config.yaml
d_mlp: 896
activation: "tanh_gelu"
parallel_block: false
lr_head: 0.0112
seq_len: 384
dataset: "wikipedia_en"
Each number is 128 + 24 x the weight over the matrix's rms, rounded and kept within 0 to 255. Layers, rows and columns count from 0. Numbers have three digits each.

# layer 11 MLP down (transposed), 896x224, rms 0.0965, rows 106-227, columns 56-111
132134117114116114114092145117128128151116112117169121153103128145152138155141118122100102132137148151129128101132115142117142116136159123131131105120111115129137170133
091127108175168117110136125129099081079130127180143137128104134082103106151094151121144118139137086131130118101104160118148128101049133150131106156097121099121079107156
142116129080122140127114122115110117135103100119064115122134088130144113181141121164129166122115128144124079136118091133146130095136121161136115151137147126142108135062
104109135160114157105129111200112101156117121132072123134136117127178140139109108126099126145122152100109071172119097132128132131185140122151120183139141121142140105129
102092097092166120119115113131105140094105141124128134132119126183155150135159106114126154163119082147110120115119155064183123127109097133136120146142142130167183126137
111133158185111064141139139134114166125128125165121148118131099111117134140112119172112134177117151136122161141110102094137102143124095151108148122133118107140135080124
147114114143135104149111129133116132103130161084175160112113164119129155131158134115098142085117102110136110163159128129127139117100129094099121146121112100119099121117
115106128098097157129136167185138140171096110132127099133099117143109137120149099149126160158081120170125082126129120119156158129102124134165167120102106118129094137137
098126124106120091176123108108120121109133144160101116120111132095071089118129147120165092140117120128125078105106069144111092144103107144139133138168151108105099112156
157117138149151099127133188141117154123123099195143152129092123112136118077127100116110139098117114153127094121108067124146103132115105147104112129159142079107139121158
120124114106116162107098118134125118103113165134123129106112149148118138132143153112112131110152129174125156116124097160169115158092120127155157115104156146123111113119
152126108134099101160124103103093141152110140134138107148124091135137136157163114082140079119143107085138127127112102132104142091116139080076121124164126162155129129139
116115140163112140132154131139107133138166151173105116096194133094137120133136163125168091138127117111132151141114153113112113133147149171081150113119146063132141140104
096129103129195147125103103109103134129151109124103109120078190119134154143122132139149101147133124087116138136134112127117110089159133105081105131118175102119105061163
120135130137116168139153176135128124137170141126125168140167149130104109132090156146155144129107103107124114126111111100115144128113144157123128113113072132133094116133
112127111159157106120129069123156139112152110139124140144095134071197064123152098121121100126105141143132110129130103155097139136133169120074165147125123121153147113124
139108137125124124184128112125137121104146122157123143099113123104139109147129105127138143167129131104099077150120161082148118127085133141077160123165127105151109130125
110146148127139086116093165125107127125147124070149146148101137124124162132150137157166114111120112135150137134146155120127141098086174099140134154172161151132136126175
117152118181113136160079135117077143076158097118133140171135118132154145103095115108121105133113094097101119061127122104146125127157147114138136152143113124125153155146
135146103109113107154157115115128136139145077088111122146147119125116136137113130142150138125190120116162133128143095132104145139088121155118130140098152136081139132098
141118110162166133155108093123132128098128096110097177117106111098124128095121125129108101118128122141127172121135096165127156135156134100127148164141124123137165152118
106106133098152125154142102129099114118108104141134137132123113129114159148122113132160130150128141135149084112130150099100139127149116135142145139120120117155154123118
077126104141106126177091130125159121118136120119134112076040136130134105157157079091118125109181110087158125146101142098123104146073114166150159122117161143116166141121
153108143156132108187137120095130120139131124111135133140135148124085131146143124126168147107108109112097138113146096086129158105106141116098152153160116173113120118133
152133136090150122115130115163129146121151143135103098113109114112121159137128096111152094134139130139096148133136123134130142133122140141137134119112111104170139157097
164126115138123090147138129156109076157083117146089154088166138145137124102153118122129117100109121177115157179113129107137132126099093080119153128148156130132100170130
133123146111078104138170122117123129120152145124135159138088197134126112139139162113144139147141164119137130180141118152138114093126155125094156133117123117106099130177
096147124142170104121115129100147099090130110121116154124120113146150169123132144104143098086147134167137149103146150115114123126144155109127113132126154139129102152099
139157110145138167125140128089105123128143156114096111136112139145146143129147119144137116110145133136125140128148124128116133131114148141131165122158138139121157097142
114118143119096140136099125146135128123128103133171153137136118106146091137170160111139136115123104138102172132161133122153153108096086121123109130150118103123132117122
139124103113143135129107138093123145152147160113119108143103153143152112114152139147131118126139077120119143121158142144145136132123163107124162098106070113112123139090
172126106129107118138117114188129114160149136138095148138171113124125134093122114117121147100143100134145101126100158122134112077158107086155137120143128138163152067118
125180102120115130147102118174136107128121132145154100157130124131135132152103088143164147142109133153097166103136097157134115101144123082145127133136108166107127145168
164136139144116071124116079142108103130092112167128135152175121148118138170116089112099134113099154103134130139140137138116143169134168099106091105173122142166159125105
103120124095151107109136099093128152087107132131145124137126151182114146125140109119150157149132140127136171140123124113121114150111138150120143127119092131134102115132
133101089138137125121120125106134173111170138100162133128140141099162123126119122186168169143128129098125171136098119132154135145128146142117186124161115130142114111107
120096129137093144120150137098095128117140129151122123113084124160125120106116111126146111127103108128129152112130149150140121154171143125125109164127146117166111146100
129145120135153090120149120130107091126139106123138103167100117147092108126142115119126098121123141128136128150145101119148120123151149135097068100147153108145110120147
115124153158107087121202160114172143142106105114127144118138144125123160131130115116136124122106127169082105112112164100111134107095112126126100130177188123069104169174
158134112161168114134099101085116128132135111128103175125113124177088132113135132122131112142120097107104110173141131096158144149153173168138113142102127146162106131120
092132149098103114098118126153109112123112149124163115133146097175166085128137101153121129115139094189109144159117145157125115122147165121099128123184090090067153131132
108153111086093105088093142105129097109110080132125127135100182108137133144112158093155146179115188133080126125114133123126113121104097128149101116082135109113126136105
146122100123118085146147109055126133095166158160135120125180132110121113076108135149138128125112123164163123095143092123156153114103161145167123141132149105150078094170
096172118157158110148095120154100094114149161149156121119161128115118112118110104139124132080092135091162109098126130101155141128116186140144112128116172140164138130136
114102125132114162101130146141122123128130111096122112116159123154121104141085109114125114078125080129100113103088131140108150167138090120124135180110120127152175164183
109148161138113114158101139130064168102182138108083139097146138145143143120128136150139143138095095144149165118113136138117092092128172127116112094117106146135155127144
151143104104157141153158134135131152156154128123137128124116143179129099138142123135141097140119125164108116092111139101152150136074105127074114164118106115110124135104
128139113144120121098143071106130118149145145132126097124075116141080139123105142136119097136175127107119123119130138096143119130145178172119129150111111124175116163117
144129114101088116147130088146171095155161140163134133130190100118126140150118163146127133132122153116152110126122094097174144112120095105136120131118104171083113159122
133119167101154177144130128105118091113171142171138139136116141088113153141119156129098076144096131139118157086126182169159139125141098145157116156124145123117137146119
145123115149104143146113104164122154142143156100082097149118125096129079143129106136068124119122141117133154089134110170156124151095115140145151136149129106132159147131
126089116160152117113122147103108126111131178155153086160146125105109141151084155157161102101124147107147110125164130089124144123205121156144127166149144111111080165087
131122121119129153122118115129173127143137064131093094126147100084073059141165145116141147103134137152115103147146155104143125127117131108116115099163183098149139139113
170144137065180115143150113114097155157126142151109112136144121064122108131132108105135088147163151162111099146112163123143112142121146169099132153155091134136112139167
139125123126112073133121129135140152109132076201107124124107112103157139130099174128153144127149143141132134082083109129108110109076151151078106107166136118113138147106
092149119101175179123159144163134112090144147128113149150135098113100101135110155111129131133168152134104088163131135128069132096087155142094131132098116126154148123115
123127131133138085161058141102114094090135121139118141125131128135121186130140156162134144121142159170097126178125156175164156111094094163130128144166173132158103116136
139137164144148111121155140114133152162152089108150137108138090132105133150170111167110123140089104109153093101100124131161156175139079137129127103146160118175179126132
148151095149106111101138117101138131144160113133123135132142116130106126090134148144134150102145132093124125100160106176144125139124121130117104119152146149119153125133
099123125172167130137135162115140156143116158112113179134105148128128124111102111142135083106142104174120090117081077104151121110114139134091100146182122150116107103164
127150094138136158161097099085109181136114130144139116130139129107118160129119134158125130168121151131085120149110134124115131122144101131098113155133117158125134122134
095131134127096093131167097158132096112132142133150130147110170107109117138139133123114088173144139114112145117172105088115125145115160149126062050138129153114121058088
145131118140151094103134087131149146160104134135149146157097144130152129139098134167135140103150152151162135135126124132115166166133131138097140141115125134111133123080
104112141150131124150113069138167110086136147101164122126119141143126116161097111124109106155143125107130134153106111165157105160117112123130130113134093150125156086121
114122117137169117160150150109140170167147129172120149128106122117121132119111151123123092138159108124164162120158104145134150117099096139123126154130145109092150148117
125087118122144177091192129113107154092123105093098150154109138093182132116133130162145116116184091119137138159114085112099101125153090156113150173164166101123112125105
130102141145149165182139103129126125120168153155110153142120111141126145116112073109104129135183119086154124148143177153128118130129119102100126137182139117152148156089
106130075115109083138098136130147136120131194137128129111105109130125131139117126123102086171098167134070129096138176090157149136110100151131114135144174124077157116121
129127164109108153113134144104141131149151105143109166107152119110101139125140167150120118118165068130092137120103147085111145111158160113106144128116128133073114134151
108142119104151142146135118173133106140126128150117151148129124127143097153117108147092098153103133137114134127097103157106133158128114136159192120132143113130091138134
111135185109143097148170121148153114170155116146122141101090105124138125132133142045099148103143152134148147123142155099107074078128167140119133136124167124116153110133
135159142134149120142169150108107133172122104089089119148109135129107105094159139100109157119153112176118135091168144132164122096102098109116130122155124128141096150126
139112140148146126144199101122116119134104136169132145110100061122096141121122154146138156121119122146122106126076112129138123140133084130127109152128115131131144139102
101140150134137117121133113180119139139165078139153112085145115142128129131128113091096125125121110156181095045126139131094127171113146130131113147116121103159168144153
143172110086066091172136132132125167148140092110124164154123079131124141144137116163138103115126146141145140118137087179148132096126106135122136121140160155112130130152
155125174160156127140129115137132143112101111129120121111159153111147139098139087150154155084150143115075143128094130129108134113124121095118117133146158162106151172128
110110129132100133112166139118096116163123084149122123110116121135148139088125111140127154102134136112135164145134154108152096132136112127151125115107118108131109150139
154146167134170132147130109087110117134139088133101135126120131099136108127134096141109156121149163127124170150164119127165107116110123105140111151151081151163131103138
162135084096143136128140106129116143166149150145108143104154158153154078192138130135141101119112105098177064142093119132131072099124108169125128133098143138115134135127
121114097080128130133154136148117145161122142114113135148142171122147097085148152142136127187111175161162141130132109102132147152122123123130134127136145113139176089133
170129148123140168155116115160138113110162137126137124112164107079135134132133188122149067133073124124093095129159116124135143103122128138173110118121129094103130137127
171132192138151105131112140089152168165108116147163137097132110123135142131125169183083094128112119135139144183125119154117133137147109097109132151116141112150122107157
118125162119173135159106097128115105085092140089163144117169111152135127155132128133112137116152162103075112125106175149099135111160154119104168101115137147153181129166
125128176125112095099084120136112141142099136136126092099142167121097132104130155117142146120125118114095200187163085121038117157096103166137112112119121128070119081127
105105144119157164130102112113143171089172117101110092153117098095178123149094124131096105096113136116141163124143109105143156126102157103163127124166101109150107142151
166136159102104096089107138121130144160110155102109083142117150141160152143124111169139165146135140106093195140149120143128134108142121118116156079153153146097149133143
101149136107119124137104123073144171117089100176105164113141081115143108151150128152114144157133105088139156137146110087143166124131179123154131142149164123114124103139
145096105120123113137146090179140108121133164081098118154141167154180102113153152135156098171125117177089117070135152149105124134155134125113135155090087087129127078079
132114108134132115098190130150099105099181147118114170108142136139143160134143148128131115137108110134143106115166108141099118122174141143096193138136111121111152139144
128119115069064131139098148162108121073089139135102144122128119133163151163115091134156157137132119176109102145123146119095118120154149075111110172133126102073151121125
152137129110131113164110148143152141119122150128162161130133149156133105178112125124117127132155132133135099109189136162105141129130117101152095123141127134107118127151
156156178110141178161155113159133149132135138107144162136153128148128085109120131118125111122135133126131152131172124130127128159137138112108089135138137102048161130128
138085111179139122118128100150135142097094156113089092142134124131177103127116183118096141168133111102120110120108126120140132084131073107127138134129114112141096147107
181115135104139145138130169105110133059150130098148126201133135170088124135129111135138145090167141120098134162163149099134104109109125118145133167108145103116134110166
110144128095159128126158123135115146142151128131140146102148128093155110147153140121136115139074122117130131117121135153138146130147132170141117121160130126113112087143
140172113088082171189117093104102123128145098106102135141141111123111126128166149155164139115083100187106134116058140160153138116151093168098098151145129125103108109105
135132117146137133184109137122178113119143140070114136116150150091162111156109179108126115140157094071072104127132134124122174149119106128099121137154130122131085129154
126156128139102144135113126085113116104174136109143128097141129164124114108139119129120159156137136114133139166127129104126152112141101146097125145106125118107120098147
112161117122132135115182146139130125107098149090123137170115090157179142115138122163102094134115102122107114095125150131169150119158106128126082121137122152134131165169
080116122123138157122159138156131154119121110104144129148166126140086130136144118118126149167155135109110120133090101148127110123146117108141107162150123124137099112136
129108105117132129146094182111115097151092157150121161115149116121162118125124137153153136138115106126136093133150113125146187126139180121112123146134125128131159117118
081161155139104129130125109118101141140158133147104105080124136139115136103155119108111132113147111110076140142179130145135094145136123095148075097109124148098121108092
079133160121064154122173137127104120127161134160113100169143115153122116107111118121147152138128129152123111121166146117140111121094113109131145150163117162114162125124
131122142149097160094145112144090105099116154080139155095172162084140165151152126132102168158105124136082152093131125150156106151111199127141142144115120128116143135114
078150091128170123116069139107111150113118110143155118122139111164161103105155129076127138100176122127111123146134124130139150161117129154111125104126173103163127158148
115136114113130169098093115142168144120150143139135138188127133096133122115105138177140121131167124136129116168155122114093116096160182180124150135099116121095102103101
166182126123221132123095134129140163138108151110157119119066130140100153141110120130138110120123166107105151097119106084151102151155116151122102116102111122108180142109
114112118133116111151146094119170115129074115134130123152137132136126094126155121106122114102102118123145084133113142094091086144144094120112118139136116128135134133140
101140128163119127090149088119091136146159128082106136122151109158130165097149147120125120138107121124068172122163087098148179082140126144131119128115110130143136133143
116089164106092124143093168058104092106115102089143142124094158117103161143145143103146076126073149088138119157101122122085119133145149070151149168121133115104139101115
126107160113092125089089144116154125161111137148108089118122099142055141147132166159122205155124109062099145121142160136081104121093121127068159112107137116151130155112
137106166158156096121107093159161121136154155057138120118117146151112112166155116120091121122158122123126101074118115167118127121127142079113165122098093111143134117160
143143145140132111119094157140081113143147095105118156121171137109143122143109091169116148116109110152141123148126086118135114117111118129106128164131129092070079141132
085121125096099131165156117177191139175148112137135122132124140132127097150106166109170134129164127088142140132140108119110133130124107137100144157131150136134109129141
106103100142149140133139149097155134113117132113114114114116135125116137108131070162121102131157142115146131179127126126141115124126103114163091152131103111156127144118
145127160106109118154142124143149104089163111101134137136128141116125139087132135103144137124135121166142118129159127166091124102146132105117105138097114138146141121156
172113150106089116147171109094150118111156121116086133132141168141140120171154123114094116114173103134119157125099175127172061102146076162136115134150142122157088094127
121114134095108144188129172158077163159114150092150106089100138144127143108108125133127119159095120134096134136155119132090095102199146128105140113102156115129126077141
117124100126094132112208117176125149113129134122120181132137142148110094083117154108139150094153122112146120148096131111146111102157088109124105142105102083118146125140
103126184105124138113157136134148148138130117137110120115132096175131152144128093115148142111102130072140120179152101126129151149143132174121159136145128129183110137118
112096122146093106089080106149109124159109121126120129107140135147099099129154143081135119114116180128132115145154126108132088085119133149188073143175117117115155175134
159135137146100100102118126113164149103155127120136133137124149165110121069097135159105111136082156091163119120125156145085133115094159098085128125083096086117131126149
# layer 11 MLP up, 896x224, rms 0.185, rows 107-228, columns 56-111
127128124118125184156110084167129084139130134109120121145146130139166150127145157141158107088125102080141130131092117166170087127139137111137133122140123163139101138141
126140136111171109126187118075121126126136153102153124147104089149177131099119169133096130126149149154131108104103119141124132140132182157115155126134130125095146095133
118190119153126138100082101128173103141146139111112126120098124142131158114152096132124141132172134103137111151142119125134098140114127146089100126160146126142115121126
148206140140125131120158132124127163103167125173224144101203105115112152170097158112141116116112147124126169131121126133125107150109105106145143061121111152146100124164
151139157136128108085118110158144104158137149137192144089136102154154085109105148121161092114153123121120127140158107172124126131098145104158149108119122123167130159164
116185102092126127128126129154133121124175160131129139110119145122124132189175136103163138156132100139135130149101096136123091132106132169090164121129157134083115112128
066130138095178079137158108131144087078102131130146100106105165148125116130123145137128096126137135106148145135156104148119178148160101118123103116176132148129164120111
123143120137132155130104120132129102099156151141095129142134111111103126157157113141123097172135155135120126109085087087117147188141131140152129092099135138174119134148
166071126126111143150147136121171135101137103105153121131120113129104086183131097170144127164158135157135106156126138147098135154111091123143081146125111088098114137137
135158071136169153137114138114100132165135104116134159135091135111109123073124126090140134153121138135075125119125107110120108125127105136156116130094119118130056101125
150113118112089130125153111086111117101152113141126107122151154103136117107119086100141155133148169105121122124128079122119137121166177102158125136105146106139120084152
161102130147106127127126170131131159121093102169088139138123139156130177177094201147107141144059140144107145135140102065146136100137131155107167137106115093176115111118
162127124123157136133177176109146108148145134093138131096128160141086103142151104122119114135126142127165130108118129122139139137131099131140176120145108131168116102162
090124129118078107114117138138125161145134155160092082119141147104124170128137096123166100160134139138098107143096153120150132129169123135123144141110122149140146116134
125108133126141134139125145151141128127087105185134127140127135153092146163116161123090118077142129129107104097146147160114131147151106164124079151158116125102134157106
104138117116106116143136169093113129153080117124119125109137132152113132126124139147138157116162119131180162132117149143118123136120149127151155120122160121123106112117
155130186091109183138110108098087112080098126161122120158140095057134150083107149114128121133129136143184130145139130107126171178158132135104124101118117121124127146116
123083126129108158088064114143136112141094175151103139118125116110133105174119135129113103117165128128136180123089109181141118107128098133104098116119127136159121127158
165145157124146164119138132129128134107099159105145113084182088117163132125144137164086127172111109097090091106152112136132147135115113108125141132122127112156097133096
141127089132138140117128144148120150125142159124125135115128100115120110130090125141175143095111131159131121090073150127099138143066105139126104123149102126143122184114
122126190083142134117163131116124138114106108122121087110154128166153091114125089128101158124150101100128123108155130160147093151124179132128112123117102117128130120117
123125124133105136150130091121111085090130164131118128133105136101151141145136096125102131136097173161126130147086097110102114128131107149135133109124136059101141094132
084174093140137128145118100113124108091152122143156130122140127121107118092110116089089105153109125101167140093102133100124116114119096125085160113157136144172081150091
114175072142147094133116112139132109140130116131140114153119101157159122133099087092187077135157150128098140112122127126146105107168118089135135085110078147150103126146
128139160160147131151176132121152136156072102112116108169117149107154116124144131124151087136121179159131151127099109104111184102094121139156096137157123162134125142150
151129116136165143094114123062132113183107114116154135099151104133102120102111120137110131180134142117140168139114134175103127125155127138129119149067149125120105128131
117140098118128090130108115121133113113133134112098097114130140110161115169136120129145181150127113145161118146127134098114140113172119118157135134116131097157141127152
120146136142097139124117099123126096109139144135128176102150136127118113118131132135135130138183126151140104125126154160134103136138079134118103114102128159130140154127
138115157151115138166112129131162119127131101098097180122124100104129100084140089138165100111118165134091101176150133106112189151150095153099111140130137130117156153138
103169106104152152105094111130117160124095126144137125128137112103055136142174138148108123153159118131140179135147141124050150105138110135136132168131142168134129109135
129086120130145123122100117120100101124075116154127132159132114110130093144099123126117077131179113135119113145159172140119141136132136147107131111177112130103129145117
134100104129102078101105121127121112137154142156122176145173115127177092120134117124147088114123146145120136154137149130126123147141136116095148103146128154131124118099
121114104109107124116149119104164103129152132195101119124112094160122067130150075094109124096149119135106111110093118106133127148173144114155112088140131114147114113097
115122140121091141090085164162114090132130137111131145094149140107151110124120115137158112121166127104116122146135129106148126119117145116162161141111162100097134152119
120146106107133103087085149126097135127127115139095117068136130146141144101132108087109138098161093079097097135085093126147120161135052132147146152136103167134165164123
133172067147132117102115151131124147160133092153153109149138129129142167194153155098131139170125156105100094081148133106170135096108089146127127150125158139146165097142
136171123136151124088079126117154082175116142160106132118088126126135152111125139162145133125119132125093115112110119158127137113135140112122100107127164116137117144154
147126127126119096067139109160159131095140151142107134133159110156070111111146117111176156103169093118140100116135143136145118140118156151115160151121104091114129122105
150142130133146169116114105120157131190101099097101105128098119128163126112100165115066141124148107115140127145117139087142089114118127102145133095147145093117124148093
132113124138157128089096092151174195106127124109141102122077146096131106095111134109101095145142124123120135117096144062119113157117138126157115157140137151118133141152
125138111138080152125159096126121095135144129136118136074078158130144132119143216126170091058162120129138124122126138129091125107151184148070169114151154131117116131198
132174172145121136097111147151177119153135110139087112152063135170121179123077125128111160134118170133138132169149166114136137118093108122138156087085094138111140109120
114123137090139148121154110118142157107135133125127103130124103152101131118121173076087150134138127129124111126109149164145084125119151133123140147157092137162126135083
109118111121138144108144166153116129143144126139123150132140137152117078115178111127108145169174155115108185123127113127126145124132145123094126124111126136141115138102
104142108103161077163136081139117081126146158136151135088173115136124134120154118117132092157143156112088127147087109136140124123185127091147109149139106097109115112137
123113127101104095145123127148164171139135153140118159112094112129137127134123099102169130150146100097149127147139142118117164073168136081113133132159149115164104104114
125123150178141110129162133140100145115140157128132175133160150115108156107123125165099153135103134115123115060152131098104136139155112109123087147115153129090145137132
110158106120158135154118130135120145107093136118118146157140169117139143118090121104154117122153165127078138141108186138079156136135118145147108114159082122133146149118
128086121113126109172123129174128109125096113136115146157126123092112084119133100134139146131135118120125116127117167108091137085179125138126102128149123133141172112147
139144141158159065108134106140145121111114121122129137138079086117118097127122138148090127187105145161121097180123139156060152107155104107112113093096111138131094135076
138133121127128116124146136156172138079131133119166136140148154124104136171095134083140111186123133157157120133150095147133166105119156155071187150127139126150111131144
151135139150090182153074113128164160085093159131151088141117094161162129129126070184125139163120130119100137143133120130079117164162136111136081150094112106137136135125
152169131090115089151119103141119078106091132140144121147104111154136126136145141115088152109105129116144117123143139162132143143110126102150105137033163150076161106086
121162125158128122132142125083075140068104151141123103147111096102111112143145089140125086126101151151127091138124151147144097100161122165125131143171130134161085128146
139143152136148129118103154167168167124134079119171076082118090157130146115107139095114146104171144100110156139162133136148136073089144102107135135117140123155126174152
161106170145139162102119129072155119153127182147114124148115146132191081139136122107118112133125192085170126104127137158100149152133168116128137162120138136132106155110
171143119129141137166121142123110140132113123117059138121120115105113067096140116145146138114115111114101140146118162100150105100154108149127138132130119102162125147159
131145138090147128129117131160173105135140122138137167102125118088133166137135109133137112129095126099098112142142104111098113068143134115163123128112118160119102145142
069131096101146146160124163126135139151108125109121104115137161137165144139109121112122126097112168096133106148147124084103161086158115144140165099113137151122113174133
107103117140116108110074129169137109118128085106135136158126159152160136128109121103147106137148128164128135137091121143144116140110130088153152116127096112141105105132
148165103087123114116144126119146168169165112109131133103074142133073166137176141063113129112108100102112143111138128114107102120145133097130109119105142132108100141146
149116150099153099110138158124163146174111136135119165122113169151076102154083162139149166138132116100146111163133106148123117070099096135103121108171138155113090136065
142097169159144152136107118127118105105111118111155118109100150143164129162129152109148114174134147138104093091084133117102120120136107109142145121148118135103094077127
121132140139141159126132099144120106098121086088145128140119139141141143132131117092127089148123152115136101152159057095159123101126132133103091125136124117117123087148
136113118129112140128106169096100119098122101112125098116114098131111169154141093122151105129109125097151103168083146129138128113156095150160151114161136100101103107128
129160127152118087128119134113119094162075102116140121120116075126077121125103070105139097172128129146094141103102109135155127094148128166116110131118135135100099112103
077141132119079113109130121045132123131160153165122131107142112134128099106113119116128100105101110150125119103117177119126093147175107128119107132131082102077065148121
146132140110136088134116115148156142118107145126182145149099111142153103102122138092088152127158155125144157121122138133136104067100128127149136130131128166132125187126
108124138123120091142177110150121083121139137123123137129082144112137105113132123099157139123126133133147124161123143118143150128116178107144102121108148146100135110120
102122110157142124109140151103085115097110106168115097115146110169143109132105097189130128118153136114170115112124120157110131155149137105116126110101097155107031106164
142112131087142132108107108111165121110102108165135116167153154161118101080121120163090154126126107154149132129110116145119103169140132160142049102106105150194139146153
178128159089139173074134145151145098126159105131132145100107107124151107138089123092144159131152112143138119150167160144088118149139115108114119130149156135107110142154
116109106088092079154096134117095098127106158118142146150128126208132101096153144168134138127121188098163114138135113102110150101141141162144129098130085112134134119126
082154149168131121117144129113137128150128068163098141118102124139151083148124123073145112127110086109140113102097191132148152107128145158144130120152162145100084104091
106117113147108128160120163131125108096115120103175127162109125106104147113165133110150139139100110120146088152128092125131113128129105157116095136121104134133091087134
112124093109109130075088140081167133130097122143122111094160153112101104141113139098145150132146118144098142128130125184102193112159111175138112118095142136164129123159
142100152113133101126111154167120141124107173124139101149102111112138166110090088154133103139135106117163171136117082118118140116127117141163093164149151102127143105101
167102167130117111095110160134109090108104117177134127145122146102122147102124103133113108116129085144122153153138081099144138163125149144143132129107108125117157096121
131124149126090188119141101105104125112093116146167168124085130134144123126152142170153097115097127149134100134130136139114145139154124099138083130122141146142108118098
112134136129119094142145093169141092137159128151115087158099124076128112099110149151129116122151133108169089095125105081111141114113106124159137123164126142156148117099
128132121138145119144130123114133139100138117136111110143091111098121164102130139122136116159130149099147115133134105109128122110118140168156110116101123145137140101123
112139131158097140114156164146118122107110123123142079128088074165131115089133142169142149155120158091090128133179166123124097151128186150140133127113114133102137116126
094139128097162124134140143163098137110130117141093138132178127107139159154108113101095101118116130113135102104125091146105143111155144109181158098104100118144106126165
127135143137132164143174110096147097092108140194135122145113133118121200139133142106140116156153109107128093152101145127094152151147109121098135130148153122144127131157
133165113134167116092145137131094144158172151196140112120100155120156175160089101120152112151110131093140142140091165157109104126125106155164110148148082134155106125149
140136102136085131087138146120152151151111130116193149118115144174128145107138162143149126160123137085147111068137150062162115123125137122140119133126154130088120119145
124102104111163108135090135153100140146123149118142151179134153079138112134124158122143127144107117162147110123120133127097143167095127141126104155137139118140144132153
096178109164132150107102127146140053141140178145117110130150179145131140068136147107177138076163143109175155190109110108156146100166101115140109150108113154111111109160
128141111081156111136125096124091085149155105122163110126130149161128147113125143156155131099173127091136158078103131114126083111158093146179129109147122148129108118150
123114141141149099126152115117146106084124158095127098119143142159138117092103067127126112167099127095086091094090146121140119119151127140092153109152131133149147142163
108156141082148153145151137137166119116135144115152121131144110094137085111116109112144134123048133115151117106096122143105182143120120112125131124132121146151117141129
113108113152138172111108140146140118130091144153096080112063127119101155158108144170147126136129111152131137131180135149116127143122135102120112176135124142115134172105
118170134140135143121115150101084100158121122125149146119095159141096168126118123123092119136110120133108102090084114110098107087134099150096141115145100138146136167130
114130136134107106119127129163083116165086122141124110146095094154088106109114122141124128070118122153166103126138126103082127102130127128086131115122169156174127140166
137147093105170090071144080125093166157103120104165120088141161132091118100074137162129138100103086087140156165163050185106141164160123093139140107089146119158107113126
183131094129167127141160118133116101145072069140097114113152105163156101155097144139142154122130119115119143143130104115148142099138121134135139109098160174133130120121
097135108100144119104117105142125114171144128083141158125143152149139110173129145147148147127151105144138139131139124173109088119118161122102121116132096074132132112101
107110130170108076141149130142157100110139151139143118115129111196102159128109099126174153176153120096150113139123113174170136138145153119124096106155094168127154135122
155102118116139108123162121129135150120110166147142113138130154131130151138122117188146101156144161142116112128090134104087107127131095112115070129123133143136087133102
149114128159092090159117138111176111131115116127101148106142133120118116091135162120163136069110141121148143157084127096123079139152088122121123107138128134161120104128
147121139090152092176111106154156117122092130112115107126126161103125209099119116131142079096083159101144090142114113139108093160119100166096176107159135057066171111134
146117144124159151118133103111168127114116132156140126099139165145145098096165153133154130141138078123109144128120114147118145131130133105094139119145116125096093127108
092145124081117183134149148096127132178113146157160125117115142131174173124059129146109169175170099118139125111117123159108136135114115122125152146105146100139105145106
118140105085133112107134123165188121141110103151196122134118085148130114125113163111126108123187142145128163158116123128183123118148113147102139136104114105119113137122
128146129148173084106110134139121105144126092149147121113111125139139111177141129138144134139099108115117105186126137173084150138137157146095093105103140109145123129156
133150130140148170128196130117137114126133154135109146125108154116129132175089100142098122150128149088113107100107125134086117103179137094119134094139144127089084152091
087099119141144144096065101134122113136132097120095153083119089149089157117132141147122169155102112128097156085142135146083202159112106133137135109148152134141149115130
152155138160132114142100148116132108142131137112107106099092147125111134126145176113087108158120139091130132142168106132127102118110057153093153132146162165146113128129
120119156043119118130076105087124148137132174172143076131090127109127138150105151169185107131149123128131112097131132119133124112106119140168148145132150096117145138140
121094172123111130136142125097116132126134068117095149113106123116151082134123177159128147141127152133137082144110093112151078170087131110129129146163134090103108149089
146133126158140133113161169142127123115116188148089129159093157092155144124149114105154089134090144148173144146074121117170111152119118124151121122130099144132099163161
123127177137109124077111112143115181126075157178119173106105135108107105150149149139142184127144067092145169111142122159121143130176141117107141109112142135181116165139
140095115161126096060158115151167128176089151122128102091136165153124139125132113104101083130134122105154106147136112134134113130114128126122085100083147083119121180091
148146164121123071151121119148095133105064089124132139132127104060099143136090124116144133154154102123132128072115115137120089084135112172127147082128210117116144105155
130165131116147114201118152117103125125128164137148099120086103111137122121149113134137113158158088132142132107169116122150042143097125144109112140101145127171132141119
069153095173128111081130166118135168168162137169152147101099111129163091167123110099158124131139180098121130132156128135143138162158112111128177125126149086149099138151
173116170138154124171147144143143150094158153161164119156101088187107126131145107140128171122130115123117136109134134085178109125116120123092133150133139143147125122109
108166111078136153143141084124117117148082149127130082147102140108146120121129177171100170089151129065118155122139171135113119094124144108158156104117142159094107147110
130104114151144114150093119165133099117074147165155167127125131126124134084112170130118158118150159144135119108181142134114101133098123109155142125128131106144141113132
144090120137159120153085127128120150081132159101166085143150096105144104157083126161146173132148136131139120126115128095091132115127125145143140114177159135155144130140
105143184146095124136121153141136121124123133106090130132124152142151141149092115106128116114143146162110117148139077131068148143126109130115128138091125076136143125124
133133137120103106107132115089174129145146122168129133141144129129131150127111120110172102165147094118114136143121104139145136154125124129151126079118162130126108114135